Each number is 500 + 25 x the weight over its row's rms, rounded and kept within 0 to 999. Layers, rows and columns count from 0. Numbers have three digits each. The size before them is the row's rms in percent of the matrix's.

# layer 2 MLP down, 768x3072, rms 0.0181, rows 190-298, columns 2944-3071
099:487501456510493491465494466528495512519516494487498526471492515474486491519554477459513518534469541539522528476523492544472527478482517469529506545546479527491527528491518531483510514471527506469515512514499505478475531508500497558503464501491533501479472466483478510511536488496494480481562500489477498488512499538513492511498526530494457495491509462514568486535461493492528502478496
099:539553500536498481515543525489460503520487500488564524505539472498544470495514475474536486517454516526478517478451489474483485505447520465447504541499508481491479541508481471490525523540532506454504518520467509483482499509506533523512477512446477462548539509523477512501456561509474489503478492458485506515457453431491518503493474497493544525482542440528467518474508512473503489515466
097:559502522471483506510515466484514500496540501512518508516458477453502501517458558493504517486516512465535506522477496476426531501505496501482462446490459526534513474484490483481542510477523496526501501478492490531488490556500494535517507498533519542546482487496504458531524514437493503506517502437517539534500516488526492497517474474539486485521451503499524524465464508466526496513492
097:507561499484485479497523450417462460508465484520545475483448456496521529517514482531534536488508515498532514537464526547470519470503498520489494499500451527477485475503480495483511530516520498534483482479538454484515501486511473548480532530523509498494526491469466503526510542468518484508502510546509529532514489504535475470525549486511495473476489480505487453509468496475502502530534
105:526434486537528533498487517499511502485502500553475504512494538503498495505492495554515505505494482488489506495474444502526517498505504523532548550496521452493466461489510548522455505539468493476512534519516517489522485509476461504518530560505490490494509488507508574496504506498483529503506506495532453482532505508500512455505545495502476480517481512472438503513513499478525484484476
096:508516506500500508523513508537515482499494490454504469449512522501543493534503492500482499518526523512523491486502507519476507457504518492517489451523527505486511530500487550479434484527537504490471495478493506499476480489508520506497526498493505497541485519519493485490547478503446482502537527505497491529516479518509494536501460525469489491516504504496444484478506524480518553518461
100:515469510471498496517505503497493466502496510555501514486495519525484491517485523519467478545480529498507494504524485477459497502498511514477473472481507502499455526521541522512462495512539506499530514563472499496501567497485485478497521506460543499494483504511535461547467474465521468525463472501507535478530527488486505506473526453500512504511484460480505489525514503499530497493486
101:478512467482504457509469453520486482519522509502506510502484510498533481490508560488489497509513547507536509540519486536489503492503503483476515526486526488505526485517502508507468510463510452519510480520488510486457468469528527495511477507457518498492522482465495518468503542518489490507534492512503490484504489476452516525491505512479515475501499483484485520518507498478483520538494
098:470505520555524469483505543501495435454554453510494495410498446518493515459548530530461480462476563431508489441491489489504517462513523533458477502471532523491522499492532509478483478505474493534532432529493516494516494502479498505514548496497489493484491488505513511463487491513472511512489519487490538464490514487537474531478460507491494474511470493501481520505541498486523499502433
102:503516544498504473506475512484495522462463554483519526510507510513499542478486484539518524498479540506477509489494498484511505485514503476513503482498507481527507479480501488550483484520502524482500541520525470482484489495486511482511508532483482493507517488518512512536509487493519510512513493490507483487503458500506510515507463495460485510482477476518501513496511492503495515460514
101:514532494476511528503511531500507518538468516490517450481515491519510499452477486485492461488468449488482488522501479481512510507523493463472478520493486477476496512485505482487503483499476378480514487475486452478498469535517500496492503488459491477497460502465530515478508475497517489478485487513490446483485495525511498501308506500463489553493512446538506531499494520443510478507528
102:476496498493524494524488509505476557497505505529525477473546540520454515491468498473535457490510492498498458492499479494547478484456472524539501524484520470516497524484482528482463488500491459499456475517493472495481504550445500487490509487474478436547510473530507531481466496484445509510482483474524508495479492546496469515455508513488510510530517500475527461520518520487486505527474
105:526467512517492507496478523478530490465572489533484505484531478513510499503486494499433493528546536503489520517500525500501484505469470491476525482517489560514502446532508479497518504493508485478472517462506490480503503490455511500521466497489465493518525461523503506466488489522518482482510500460479488518488489493478525471485536495507477492452563519525489472437485512484488479505497
101:494463525456504521491452470470472504529499475465420510474468463420518528455533495521564498514504473490433470505454498469463494506498501550503496464492507485523517549537529538527471529500487538521514531507507471508528525492493486477467498545488467494519497482525492504449490512500481517506497488552510493501495494473486526518521525484533474514522510495440513533460462485521483538476506
106:484456501506494474488501487489493506549512505482515544522520540531473496501520501457532498509493509529437514492479504546554448463449508493497485484501514498520508474537492514496538512545504546544502481502480497487482509506500536516537505471519497454500480501574516512529513485509532496467506509492497420524523441485483534506514453487500546491427503513514455531506496491491506486495476
105:520486464512491558504524485490530551501542522498495493495484512504506480509556507483485492497491502472509468507493506497519494495509520496535514519466480512484464503489477516480503517486462504508517526540467525499465507506468516463548515519511502481495494555494465538534507485501525478506520505502481498490517509506485496496480476526501532494524493486495495527498470512491495479543478
102:508499500516468482535502514498532484558494459465487510541469512496498478507518508487500510513475525493493518482475575478471539456497532508456504520488521529524469526520541505479495509484472520526511474499522464481509507510547471486493519521500493533484500506520532490525486489502518519507507464510517491434520488490493512501497483524546513479503471524541468510504489523511499463479527
082:458505487550507479482473504499489457472506495513492531503471499476484466497498515508503504500477476451510494432496498469518501499527508494487500457515495504507484525479485520508490521493474507545493411457487499496511550497479522485531517506561510505529495506512484512473472522470517467527489492492513511450525474472470500457508478494516494495497503485516574508535486520501537484516538
099:501510455469491493514495507481510534512492540465491495487511510540459522525488534508497494461499527449465438450495520471499508528459506478516527516508501490490519487485526491479474486498474495495473497443517502482501470476525539484548508520483504436512526492489552480510418526504511490507520498466510536565505544470493472475506484506504504486452513479522477496518472511513507504508539
095:533453500492514528487457497523485510520494538517511500517541458493484473497465503477510492525496520519516498528514493505500530529459502439533509457516516511486518510512473538511504489520507494515530497475524497512479498518507522515511532474520465508480513494526476495550484462460499475480522473489540502447501492540530536517505533443498522525489551528512521498499537492499475513500549
101:515493535534476486491560486528451493487513482525507479488468501502510470464480488482485500528480483494479520490534514515487493531505531515505501502468524468518534477514489474537533502505529511488540535538491465471473470524543497514518512505511484473512510510506505433510520519531490448516521504482492494538526460489490460509497533442512534540488549511474543514472479515463468516487542
100:498488525506541515523483484516541506551503495510512488504518507514486516526477457481528499559496513522579488508483525497529501455499517491485485452484484481499475499477508491525507508496498532505487456465514518513526509458527485530525465518488497446491510514528504470549540485543516454514458457511474517494545477513504520469557501502474459487521506486497499488529496507531511523530544
104:479531524505523473454567492495475539474547495526515494490488478531526477499503508478529476487534503502479476488542458501502497465526478467496524537512487495483519476531485554485520492479480482495512431464498540516499472519498531524486499536488446546499489517484504502529517500498514492512514466515498506486497470484519486486469536518500568535501527510574492487452460472553519517483537
093:472494445502496500482508511495508538512502497524472509484477490489505506474545516520510480462475489520515543445491495489526498458495480465538522550503468484480501491492497498500489506487511472505475472497450503464510464526483513470524507467490484565476533506487510498484490503566506493500471513524531460468549501494492500458488533516494488519510476456496503558508505509510465421492496
103:494495515504474502479553513497490472484489468549515484516518497472461511511513492501509483469505517504477499522508493503482536519467441463470486494501504530464525465494537538477486500482495515548466505543521488518542514546527525481462491499499473513553495505521478507531490515495483500468522469486489505495502463489472473487538515531512482512532533526511513489514511497527500490525518
097:511517456530507479522457501488478472516475472498467477445534495467527534517488462510521484496507519496494524544520508454514465518491485464506544481499475484524461493518484499509506492518462495469493507485500518532499511550534545509506497485544496492532516491480459500438521486481455538493511505496516497486467509485532498453487524555487479514486476462539483511484485488508505519503479
104:563486472476500487510478470486526481468535485503514477490537474511483459502507456506492485550517478484437443503510487491477520520492507490452471471546493477476517501521486512506552501490555549504487488482477517525504517493541489535510480468506491494572506459449498482500510528492481488503485452503501524529462473468515476521490460515533507474508508516518483507510517506489490517497481
099:535519485514499532515506502481494512456574490524455513503477502517496476544516466503502516516507507500473503475483490499535484491523537498478493510522471528514493497462521475520474492504482526458471484539486508476511495468501523496528471481464525528482503498502511499495524533509481495494509486515494485496473506525483522513543478498482552503495495490507496505490500524515500488486512
099:500501514474504538486532539468467492506498478488529535543493480513499535507511513500531533509528476510495533491487493518474510510492500489520501514486512472532500507498496494491526465517480511518520486486434486514476503482513486503480518494470473502501502526498507486526534490529495547481484488483488508514445510481518511504501500461440455521502505499501516502512507497511517502489508
094:532473499453529495487451495449499507487489541461467512440495513489529503507482536524497485465514480514502509493479489480496477494511513485506520455481459520474511490498465510522499508502498483528537459491520489458511523482496447467526474492480470522538513515513459478496478508536503508457531512486474540502539477484469509506475469476486492533532495490460506508470497488459457439472480
102:472503554477507476479524515526529507506494499500471503494529516509502483485490437479467497522477519498537530526513500482486534527536495536499492510492470507504431478511484538478483501484495505463493523467452523514509492463537515498527471513461474504516495502458525454512460514477571512474515498525517563519502508462490525498498453478531469483468492506467449486535486474481502523464565
100:528430471463526495481476501495509487484495473528500511504488489525499486461469492487537493530516527496466476532508528542547516522500462464541463468502545504521533495464499472495517486514480479433508474496508500486507496495474483517530515517505542501482489506502541501517494481487498476520515486535495502512514460518500505513482525496519544492492523485483532518538485501525513506546495
099:540482523420471486526547537490490442543481500484503516508500519478469491469522506455508485527548500498488467504493538500493508525473459507532516531463528525495494485519484519538452482531498511489467452544463486476524496501486474458506500517494498517489511512491461535502508504489435507494495470528497443499456495486492458499517503527479502506545521516460516488507496506454483541546513
098:550535469519511454491474537445501524518481502475495508476471460510509514454503480493500509494491522532487548464501523479527469475504501516481525473486515541496451514505447500467485533448506506427473567508468494489459449506511496475518531501520486494517492483472487567516510482511500516503531519517478499500480481446510502494470543514469516539505524506525537470488525527510495500534464
101:506510501524505526493530531520500549506483492501511501538501507508496531486490525493501501515519579496509501497469501520503499533537480528481489496474491536489511475490501530480479481552516513482539495469513470507529512491484506558494500518520559450483510460511491529528455503445488482482502485484537514514518507498493517494502494481465487481519453491569468509531525500492491535471503
101:529505518549541494521498459495485485472551481525472477448493485495487495546489470524530481527509488486486498460515527525508510545521524524531533445493535510472484553502479499528493483526478522453476520469467488480498512521531510511521439478521478495524516503497506486536469474452526469503498516475525481504518506462498533502522493521511484482518516511500529500535481513472499540450489
098:483483510506487532503458506508458484449512554512507500501499501465492519507525526542487482458497500466529503483465501504456476530484523500500480517504488462520514480501536513505544534507495567475478467512519472547482445514521504502475478486503487517541524499526491490505512538521494521501492482526438522477510498520461469472498491533482510489520462490506501503504495499440522472482503
104:518574515534486501497536493497505496504483485489510515445513512523475505493458498522492499508506527521506496535462506527479512523508476511486502508479490450512468458479505522513475486484522504482520475524501482487467513520472515536511497505504481492476471511472488491491465508477504541477513512487460489501468473477525501494529517488458507472483506530516521556498462513466506483537476
100:509488509498503483533465537467504494506493467520457497536482510446448468458490515506468480501467454503490480435521517513523477494490518493519452512528481455483514474466493497481490488533468508538478483533519517536496476497539470485488469524493420485513498514552495487521495530514530480496467462494474515488498495512466520502482496495496454462559516501479523495508550517455490509478509
098:503510487501509451486496498511518527541501480474469517490481536506475494475473536520468492504510531505488486488499482511513476533496539509484464485504489474477535504516507496508491481548520507487491454483481513553528442511517528496487470497489477491535505527494495501503470496494496464514489501469484529530511491521508489540488451516503449533534517507446469482477502516496500506512530
098:514488483488474511477479533476485468488480505491455537569519517482479525516509494513528490520484529515495522542530519487472506516527492487509518501504538544527513512506491490532453528462493490511511494486481543521517487467504468496537526469469556510523512504517468492488509493475521516481530468484573537507513511494483536467498496499481526514498469458494505482529506500474477474501536
104:524476486534482500491451509497520512453524531449508511486500521503469490529471473548472491469469518475539475499497474511504480496508498483497456500561470495497492451520494487496486481548500524498523495513504477468512559482508488488529497518493516495556509513433503518536468484506491450479497524521477516499491457502474485516515504521495529489453487497505473521517518520458466530532483
096:484481488502479487481526459483490513519511507462492484519531488533466517484468516489511501487528462440504543523548477496474489456519525507484501523513419497483482479516473527513536492491496512464507531485537480533488489491479492506520517486542456514485532520508492496482509537550496507493514536513485529525518448494475514507517483490510503522475485535497509515507533487444492508500510
102:468513517468497486540506510504493476552455473468469492497507486504528517528531522469498493517508506529495526514528563518498528495505490485522496527534484492500526488521537513480530492517531492550521502506506479479518513467529502511461490486483508555489483453477492505518476528474492486460512465555514567485465489449506520458484486456496486503481490498536518501481475499493498506499497
106:502510521499487503520484476540542587479500511542562477484505526507500499520531452467535500490499472493495478495535560521528514484578500492510515522518545513493506508533454461510493499486508505465487501502456504497522503560482498482531531476453437520539521479496513492513495502498475500501485502503532501517510528522494526475478508521531527471517511490520524509486509507527512498500516
094:532486546500488505502527464497505518500483501514516508474482517505487491545489520535501498483494504538449494496522536507456496491452517482525494494526531465473527491473468471455540470510476490510507538468480519525498473496508480513515463489542491482532502531499505503481490510478461503496509487515523493511516526512493501492518478516486549475518463501519561528533519492464449503551465
100:511528502450483496514513495490552523515532498500485509487514448480557511476496465505520522512477499468470498496538471529475474492470507548474522505524582505508486492476513500508541479484563495506550526490503493513543474508505490521466514444501479523562483475506503506463494499562502494480505472502468505487495509506488513520502481511478475526480533493540511487501509516508554473470478
101:480498515505496512505503537500518469475500445503535471493461471529485468499530523492488492506494500511482498447511488444454470521473505452471517511478523492480488472497442513473502466525516461453551458525484460480512472512499508474511528520464499525477458471507484484467506515483481503513569537500439540474485541459534500513500486499521468512525501472499507543513445466474490490552540
095:488477511529496527505522524506533517498538548526536476515542503516545506487557520463503505447510508512485548496520460518537473501498475479532437502526530527481567464499528531526532486502485501489519546512523512500512503498494474483518552548498514507501533503518507519495497505507517482473529531502517462511527496529471527494488513486520505451508477449495524521510434479505487501523504
102:467513577523491506457445500513532481494486533477477482465462478483505508522504513521488471493531499543489547499493534490481476481477500541470469470529506488520475483477527500532493520522512507517533538506530501532509506486490484503479508435508472526457496495529499479563478489508487473501452451526504454453468502503485541498499472492534471517510500530530516538510496490536478498548496
095:476503491485496520486475490475502507499555499500489516535462484495558541478472476470502504460490478519499516504513521525479492451460483510530513503503505537490505508546449518467474480482584512463447488499500511487513542524540465481529483466432462498501518478513478502522443560467560537490517467497525541506502493548550529493494533518524504491504502494470503559473452480517505506480490
102:502507487532508537501513531455504505497525474537498524507521463534521470493507491490476473517524500498539460471469491483484495521494466501468502488505506545553483495459508492498541498514494502455429476502508484520474471492492450480497486467464491440492490484524506521541544501495537444488464501541497529490501475485512511526504481522502513484508494512503460512490519500530508513487506
098:481519450522497517536509507501519502541475477458496477531489497542443493500501493466512505513470488494497516492513512515526516489473525488479476539497471503534497476479501479532491487508504479495530510531511491485521500496498496533484459497480526527509514529529512519502502518524500473480480509494488443473467480469492485523509509547518533517488499523528511509492482517503519514502506
104:474515481499500486505468465509497507546500522477491519466487492485479506536507483476485485518503501464480484503471506445509536498480493526496512491500517473465478494508453462463521499482476519500533476515508491469502536527508506498498470472486508456548523511534505478531567485534509516525477488497499451501458490495525535484507498523519490538473561480498503507513520514506531489480482
097:561524544539485499489514497483478494511484476526498497487532492503508507540462500490534501531520506495511519511524517525514545517497528536534492485478492468523490466473485464531497473485521483503515508535482477484490508461476509491497477520498480481471485502537471537440475496474488528519507535505528477523516544491508552476487485488511522504511482523512508510477486492529501496472485
101:510477498505519518527453497506540539506510508469489512483503456473479510457561515500526567541504468498438465547505505509507535470526488480483508490548538463510469460542514463526511516475448483537489497510487491534535490476508471498526553492543525521568478468493525470541575491493529472503501442476502489486510519505522482494482501537471510482455463496513532504514478518508530510503514
103:522485474453495474501510514478453461506489483473509501454469476494473490501501528485503485436478535545482540538462479481449492444482546464505471498484447526492476489475531499504472488504480497479481455489559494516539518470477515470532468492499416480486517498485477514532453470497493470523482504511488480500476511457516530508494491500521491497495534483468482510468523527487487466529519
100:482508485547504508462506512494516539482516533492500505536510537479467470523511521464510462532466533531507502488502507493486491473480501487537459541510500495482483477456542519465467486524489523544488502540555493494468499489454488494499533524453470511489525487455504526497527464482479465496483516499478496502497534488461518549483489515519545528500532464496493494517522496523496540496494
096:517524533467524496542510509529535414508465459540470507531526508511506509552522534502509514496491470460531508491502471493489532505510523511455505510491483503488491498524485485488486524495484550503507505488492479497532526471482469508515518514514485550503505492551508494515444524590485519507488489495486508497459473521456496509513498517561511533465507530486470557535498525518482472478530
097:493500521482494514460489504509533463481503512479494484456479514461524477509551515523493501484536468499506475460482487492465545470497458503505484466498465526469514518500528504529468447496485511506499472491497495498535502483463516498521548510480569498473510501505500499524501504550477511524528488506498489457546491494550481476492514491505465528515478504496490465517470516512498478502508
095:469483511511536514509522510515500503462526466468520472499469455481505507478441504503498527476510509495567459495537512484493507533501500432505491477496469506516482551512504474494456522497504518502473493534470507490507489500507536481479537507523513498489510477489480503444512505498518491511479513496515492489538531499505536535507520470512487490496446518532486518512510485530480517478546
097:543479513474502518542521514489475473482518507520477500470529548515503487536493501510496507470516478520478522486504506507477505502464497442480457542514508469503484477486487512491482454540481516562495518532496508490526449521486511493496518525475511518528501498545543461518482503523503497503539456507478532492516526473517522528518458477483502474490470509462497532516536528495482478521522
109:514458488533487498481533495490479472504461495507519513427521505488479507459538500525482514470483512483467505480503498518501528479496494449516495486495551502514513480447466466525525466506484523521509513519495472554493519523477500503497531509498522494470532506511519532495457471463470520537491517453503500488485517474519507523507470500465476498534484502473496502461499508546496526524453
100:551506468517483472534453486481418505466502530493487477500518500532516519538467456515467506499508536483511510519564522524442455488522490515518493546487458561506462492559482478487509481553489492515496493471522530498498495471499459481515535509528500527430515533436534509523536527492469481499528514468489474471451499515518487447488495515502554482454504515527492513537526502442507488549511
105:517495522495518498501462493514516484508562469486480535536483484499496515480472480512481507506507529486476492486480492475500505468519540500482502462476546483526477489516499500485519500526515478478468509535453484497525499472561494465479480482527487519445519528468532482478486517470504486485496524490492469466500500478466496487475522524514514500466486527523491474488473527480485485527516
092:479463511514494496526570484483499485488507522526521475434475531500472513512497526523483494476520474408516474493506449485503506508514545483504505497510495498491517511440497498507485523485504487487547521476489419503470496499493512486501485490511529542475480514502489486463470459495476539515549460522487517532531514478490530490494508473488496492474513468496525533506518498457534472509489
106:515486508461527527513508515490513480507456538500536495445499495527497502474511488504493513519491530547465511518501515520477534487456531493522494525546485510539474484468481532533483470563474518469480516535527531484529522494455503476491481482533441458482506522489488474491490550531495523486478489519466505438476498457481516505495545486500501506535486512496427530532508490449501528457497
105:517493501470519521513512463449513511472489528499483478435515485515503553507474521475514453540498533509500526510466495517522486536544512449472494489581479534473506479524522501518515510498552482515519521513478506529482531547491532513520462497524514481536487493554532536472542536465505516490511552524495496504465486518489505504492483460509511463470535494551496513516495500479531517504503
100:492561539523528543476483514470490485447513498540520513508513479478480513516536527498483514450539528518487531527521445430460492530508529490495541500493491476489490509455523492482476507499477485469517473534475498514532488507492506486501502517538496539418492508515456530460503468543505478484507502516481453507496508518524521484494497489504494481521531502499552486457466535478527468563518
101:473478493550507496504472494463498478526551496505559531471493531535543498507502458506484503493493520482490521504477501540521482470535502475521503536486478448510501483503506449500529490514513498511472539527542534452492461480457506504524489456496567465529498528511533478472539486507495473497465521504496499517484549425518516496499523472469461517505546467428423474497516481526497495462483
106:485581516458515481462469519470500541519471489550519441505465540537488485491502477525478496475500482537543503518510520468428459508537495483527473515507487502532464493490509509510501523518525470522517489500484502506524476455499512489537492467515513527478495497484471468502522492494499525482447481502530516473483500502531523495488537531516479471518510529464530475495495502501494515490499
102:499521488481519536487530516504519478470498529487486497528532484493491503514508498439503537496509496550451499508482468493481472484507504531521479519528511537491516494476499549519520502501506479436507439466503492464497532441482508552497524461494442477566495505550489479528477496551525512489469483481508498527493488486507462425510549469499532513491535541484500479501473495519511503486545
107:487504486477471519489496509493523546487516532526504493496519514525480488473485476507531464502500528488506432523445481469502502493516497484508492504524521492511496477497480538521451503472491478500485504476480504518495487503487563503489470516499493462563503499495552506530488543484456497473470466435485489484488519537480519481500482497440524492499490470527511487468510500523485499502568
097:475491474488497518494514536497540521489423506469528491495496479548498494483490526483519503510521520480475481496506475469522482481493493497496496529525474447535514490504466490509531489498513514469520439459536478520448538484531560544485463472488489472526503533471508473494511525510515494495511530519519515458539489503505499487530502488516531478503456510521499490510478544493520500501526
096:539521505506511512520511508483530495510554458503516452535501493479494493512494485527476474470513522523513447550513500542504482462531505462530529503513503501517530489495487505520495487499496518451467499484509516425513537507503547526473502521501465485524515468504491472556522537465492534496474519536538492479453493496491501464512493512490486488504486546508538483495476495480472514512522
106:476513504484503514504505506468475496504517533531522466518432516520496493497491533519541486461504512499507517502479467499529489470505486509507494494485512499487475515472479485495513475511513466510515451501473506427488499532497494541459548493518459529529527512517517476459460490478492525491459479483484503516505493527488490494501508462511476530509498489516503533469501479470516463515536
095:494472525459481495528498448486507493492515485543471525456520510497521437546467459481499525537462497491504527505489518489500511558493476519515502505498487494513527501518473526546546511500531509478556471512444471497512481503458498501502440487508525445510520495532511553424490551535488509529549535500526482517459462481497502456510475515505442512460483492539501496532479511463502529477500
101:485483533530513522492531549476470486504455521529469487477528496500532555500505499558442499533540502514468537477507479508568482541519510519500495527513484519493461511529492504535550461439498483493529452502546477540513491492508493522487509524473531465508509487543514524507484466505534500481506514502547502505522505503539493515471523506464516490494502493469526526520507490482504485475486
101:518492525483505522504422495524534520482494504507503537426498539538479497502486483514513481497489490491495510527509532538514483491495515498524511468532567508511523464502491510453517484500460464490494541522503503507519493481498507465508469481501455459439486501505509470449521495479498522487521547534480406487513531476494517483498459486455498467496510519495461452493491470527482545503499
101:485531558517516503446509490492469518486505485518492452493521466543500525508456506506463527495541499515526487524491518477526566431495517522506539477488489477524503503536496479496475447526495476469446463492508520481528509425485502493519481446491489474499498498502466555510510497447500466524499508485530516478446512459502522516485508519486474471517532485509477457487499491526515466474484
095:529487517461502480534504505516493486497520495524528488543522476510558439518527515491454496502475495477478476509444495514502514520486486475474476536487529496528439478499511524513530475480534552538487497527517523456476469498498494482469524511530493496509481527469491469528502528531505485517550479530554476521490484506501501473543434509523462466458488536464494492512517500450508483503494
106:499539522552456460491543484475519497519534525532542485545473485497481530522483524485510501524470499494507484528488465493473488528506548509512472496485508502503490487522475528500467468506497481570475497516506492517535518504496499498502508507495534501484505516485546522541501536457467520489475541479495529530482501478512484506510489505479532490585495498484548496498516497503508500512388
104:511530494520486476484491504510506466524519483492494519458517498448521549483493530498472440481496506483522476470461488514499507527492482526418499498495524465502488494490533472508432468546505533483506498498538508534497471542488500480474535523535499464506482497511502550520497494500469501493485511515467507539543512479488515514516585461498474518501517467483535479532535498468518498545502
103:476470524478471482483527516487487502479461489490497518550489495483512522486484506506528490473494520535494505485471505481472498491527519492513491522530526511524461484501484544516526494516494498457522472494525483495506486549514463511511472491543519488451491493538552497546511501490516500474495484498473477515552475473493501479505487499493527486517490530541518479506510473467467506458465
097:515524497469487521530506474480558529481507522523503501514557503477534512522472474474463491518510500509534487507512474491522509539503486485498536493545470499490540478517494529560555504460469499518476463489472549495529501480470483529506513495524508474517533483500493499491497505521461513482479527516529505475449461507468528482498513458525493482481498466494489475548508493499491536502505
091:508469533501494493532480480509480467491496478520487468477513488497445547477514478518520493516489435471462523482536538474479482512485505500528499521464527531494496501493497445486510487548528502479497526525518472511496515505513527498514525530508545541467457491520532505509528492488468502500497504495489508475470479488501482498481513536465483524492510521462465573477496480517502498469472
098:469494483519498558495515490509518473519478474461481491501503526481543527480488574491498514510500504487497547524484484503502524502514507523494510505518488507499522512472459457442503500505488484477461502522515474546518488497507504510507513483494496472458507485492487484498466486532509488498504486529499505517477497459532507491469480540480510489500544514463512528502462527501510491497573
101:480519518507495494481518551533537509519484521508527512537512533468457480474465485450489507468486505527539506515484469499493526509480506481562504492479508489477475517510459513519481520476501509497475470490489504489525566512484514496539503476511477479511476508449513507508474505485524494538543466518482518503481514487509518462512538464511517465523506507473552524491515514475538500530428
073:543438519501514545505500492477499521493557512489496492468498500472530496495477518483473497519535500497487499549518513510465472509518503490433530527509507487467481482551529491470518525512533552439499533505522498519482529508525514527540484481491489522556505526489481473503494493467513473473521481499500493542465538488482489541557505507502524533456512528528467462485536527541466497447483
102:495509534522511524527496490488491458516564521491532493549510467530490499478502524483473512505486512504503536497526479498494517499522495481524501521434500464505525524463529526516483492527492520406503536499498459513507494499486483485460533514532478507519467475547514553492516483473463452492481475499499523535535497469487452505520522520549510526533488488482512502503490517510537521541522
107:492502481517468493502523531517506610508498512497508471494473500521501506508472482476472501523505483472473473503535509517478461499491465453486495483512532505502524518525460485520511518489517499479508487475483510457539540545499508508518458509469498507525520514467524502547522488481481535516499514525483446513484490489513454521501519498513497491494493518539497488495483505455510507521566
106:520491495478538528501478493509493488493466523469504500482496489498486529482458528506482533491494503534494469532534456481482472442502491450499436481465499491490555507484504498495517555481486476508496525492455521496496504462477470493453474449492523517504487535430474494534472542506487472509482480547528497492515479508543520543504516519509545532522474481516502485466489508499472550507475
102:508479501562512494485477486475538481468506495509483488487460466509476490522507506508527512480505464468522533458490463465503534464483492480502486515470494551513477522531459518494519523506521503483504474509496483463498505540522459507538516476490491532490475491491525472432492501505465468480485538503470488483481563477487460492485485560542541512474466493544493448478495524485487497502518
096:523508454535512491531516496551465514498460436523536496466486474508484497501516448461502479497447515491542510455499537479520486555521495509472497537521510536531488500490540475510516475456519488489478507500504514542517472511465493477511470501540530508482516490516486519565514470475475483478497470482533502510516489481486484447495496507532499511511503526522490464494544502475467491491506
102:476533458512491533505454524534498515477468517510474480469475518494530518563505474470520499508482464504502513494497508487450532460499479502515494496477488499471489507466502506487514508536482521472527503487543514515489484499490513481538459456495558506507503492518512513490494541565512509509465478429511563482523493509483498533526506508521499489500508460508549487554471506503508495462502
102:521481483490500492511522527516498480524529424480484487504487514478478512490500494518559544556509457501473506474553522497449493523484496464483513500506529491525490505477518515511531484482474507496513495531490489513466476493502478517512487520529493569466509476521506502556505493490483500494516449484452491527518532494476545530478407506527478511498496480520525548506508475505496539465489
101:532488516531519460508463476494505505524526481485543508515478497519489490507475524487512516483471471530458483477471516469487448511483467495523522460525512490490497466493524525505473505473490491514453534521546473490529504524512463530490515483464533491481526500504517448475521486492478525532504498472475505542477497454538476449492484473525521516493460474455456467475552485533509480470517
105:531472450501552513510517453495508514497521445486497471534512464488457466542468459515451488540468503516484479496519475489475511458490525476520512525536498488497467509538531513480454503496483504479500510442484487500532523496523473517497477532535483515505502471510470513475493508522555539513493514492467497520461466492515501528479483525490511479502493488536420504451476513461537506480495
101:450513472503513516518539553523471502478516496481507483506504531485457492529517517475497470528517484537504489462505535485522526495519537490517553487526463505457472517473490475538486522494517502508524514520487508501505492518465552464509495450512503489460510505469500497492509494481498522486476487505494496455537494474491491486507494502490546524507510495516460531519483509497528499523513
112:518501497504508500496485521502472531503527535545497483524456502509530500502478468477452490516542483464479522475490459506464510515498505538550502473495505550498473523514540448450501462450484496486525490508475505549528458480538496479484556483481496483510465525491484535454517502514501533471484497495477509491502539533507482492498510471479492466570468510507507518492493516533509512501503
097:468472482511521499477515462485522540470434515479525490474478497512517500493487504507529508516492554510516524473528461563472462468519516515529517493467534477511514481486490524460507448487499499510540443512487521529541509495491500467498493458497526527503500534496521535549490527493488535530499515568505470487500557494533520485515501527492485532516493487518485474504517508514517542519469
100:497523473458461508485515450451474502529498525535498524530509506507475525467511454513497485522478469479512494519530475542490485515502493534470542515538500477508493490494499501508510472497517489575480542540472516498487531505492452474495450494512481519533494502514506503555488554508463534483474521469471469499496482508518502507482486511490496505522523496509511533520541477482507490498510
108:524524533545503509504518472516520493469519526577499494515466511513480512476479496533524514510484471502541539472484492489508489508518506557498503542502489493486527527491486458492490552502529486457478508519472538546527506475489516532488520499515481475513512475482527443486511546485473503523504475454483524501521532499498547550494467468493519509473556505505493475467473516508494534487493
078:493508513525517516502513489527505459503486508513516506460503487518504485496538517500503498461472522498469498487499474463502499486521546467568477502510483520519496490487532484488517544519516528443510488520450497512543483511540482484519498495492479543537507504560484488471469495531478568498487452498485485505521518482500473477466484490504485463478512499440501484500507502498542494525478
102:507504469519465551504486521517500487508523516483531529540543482479493494482493480512456519459514461513433483508523501523535529511522517485473494485500517464465457488512500456511506478514533494496532522487491462517524455478483490523493523487472489472457501514513495474509497455454476505497512498475476468513486580528502515511489537486451499542515487528536490514491496485481523482480545
103:461499518502533463514428484511461498509526500526504538533477520531515476513542487489492476487507505506498514480506500485514509501486527537533475485481463541486494524501491512500513501483494501536552481474501482502538520483515446473508520501511504467468496545534505508482507507446512542480501536488492514512467504472493518485497484539479487522492490496538497523492494506494489473529486
098:463501526469499516471457488509465523487481509434515501554521489512503475497478509501497532502501526523497458508426511459519486499522496492481489476512492484501470491515447547501481468524515494465490469494504518493489503488536500529500488506467471504459480503483530524495535480487507499482516554498547473499527586523524508489488532503442487509500506513499507478510559531497508541509531
098:516452517559506534531496490501517492481523512428489507536490529495481541490496517510479466479490507509497506508476475499524503489499466535467467510465487522521485494504477498533475480484493486519517508498487488515516459458472591518498499454491503537512530479457532470511483486520531433493450488517543450410463451492448511497481512498510488520526522523554427506556524474463481496431504
099:483509476455472518462512516504524472514462497509500500478483533506453488536487502496508494540448548508505473497500479495514499480521488490492504500485464507466488490493442522517516526504497487503533473522507535526523512526553491497496500486488475454435511484458500544491505499491522463533461478480458502538483454519473504519503489539504530527492461504479508463490521500538495498513514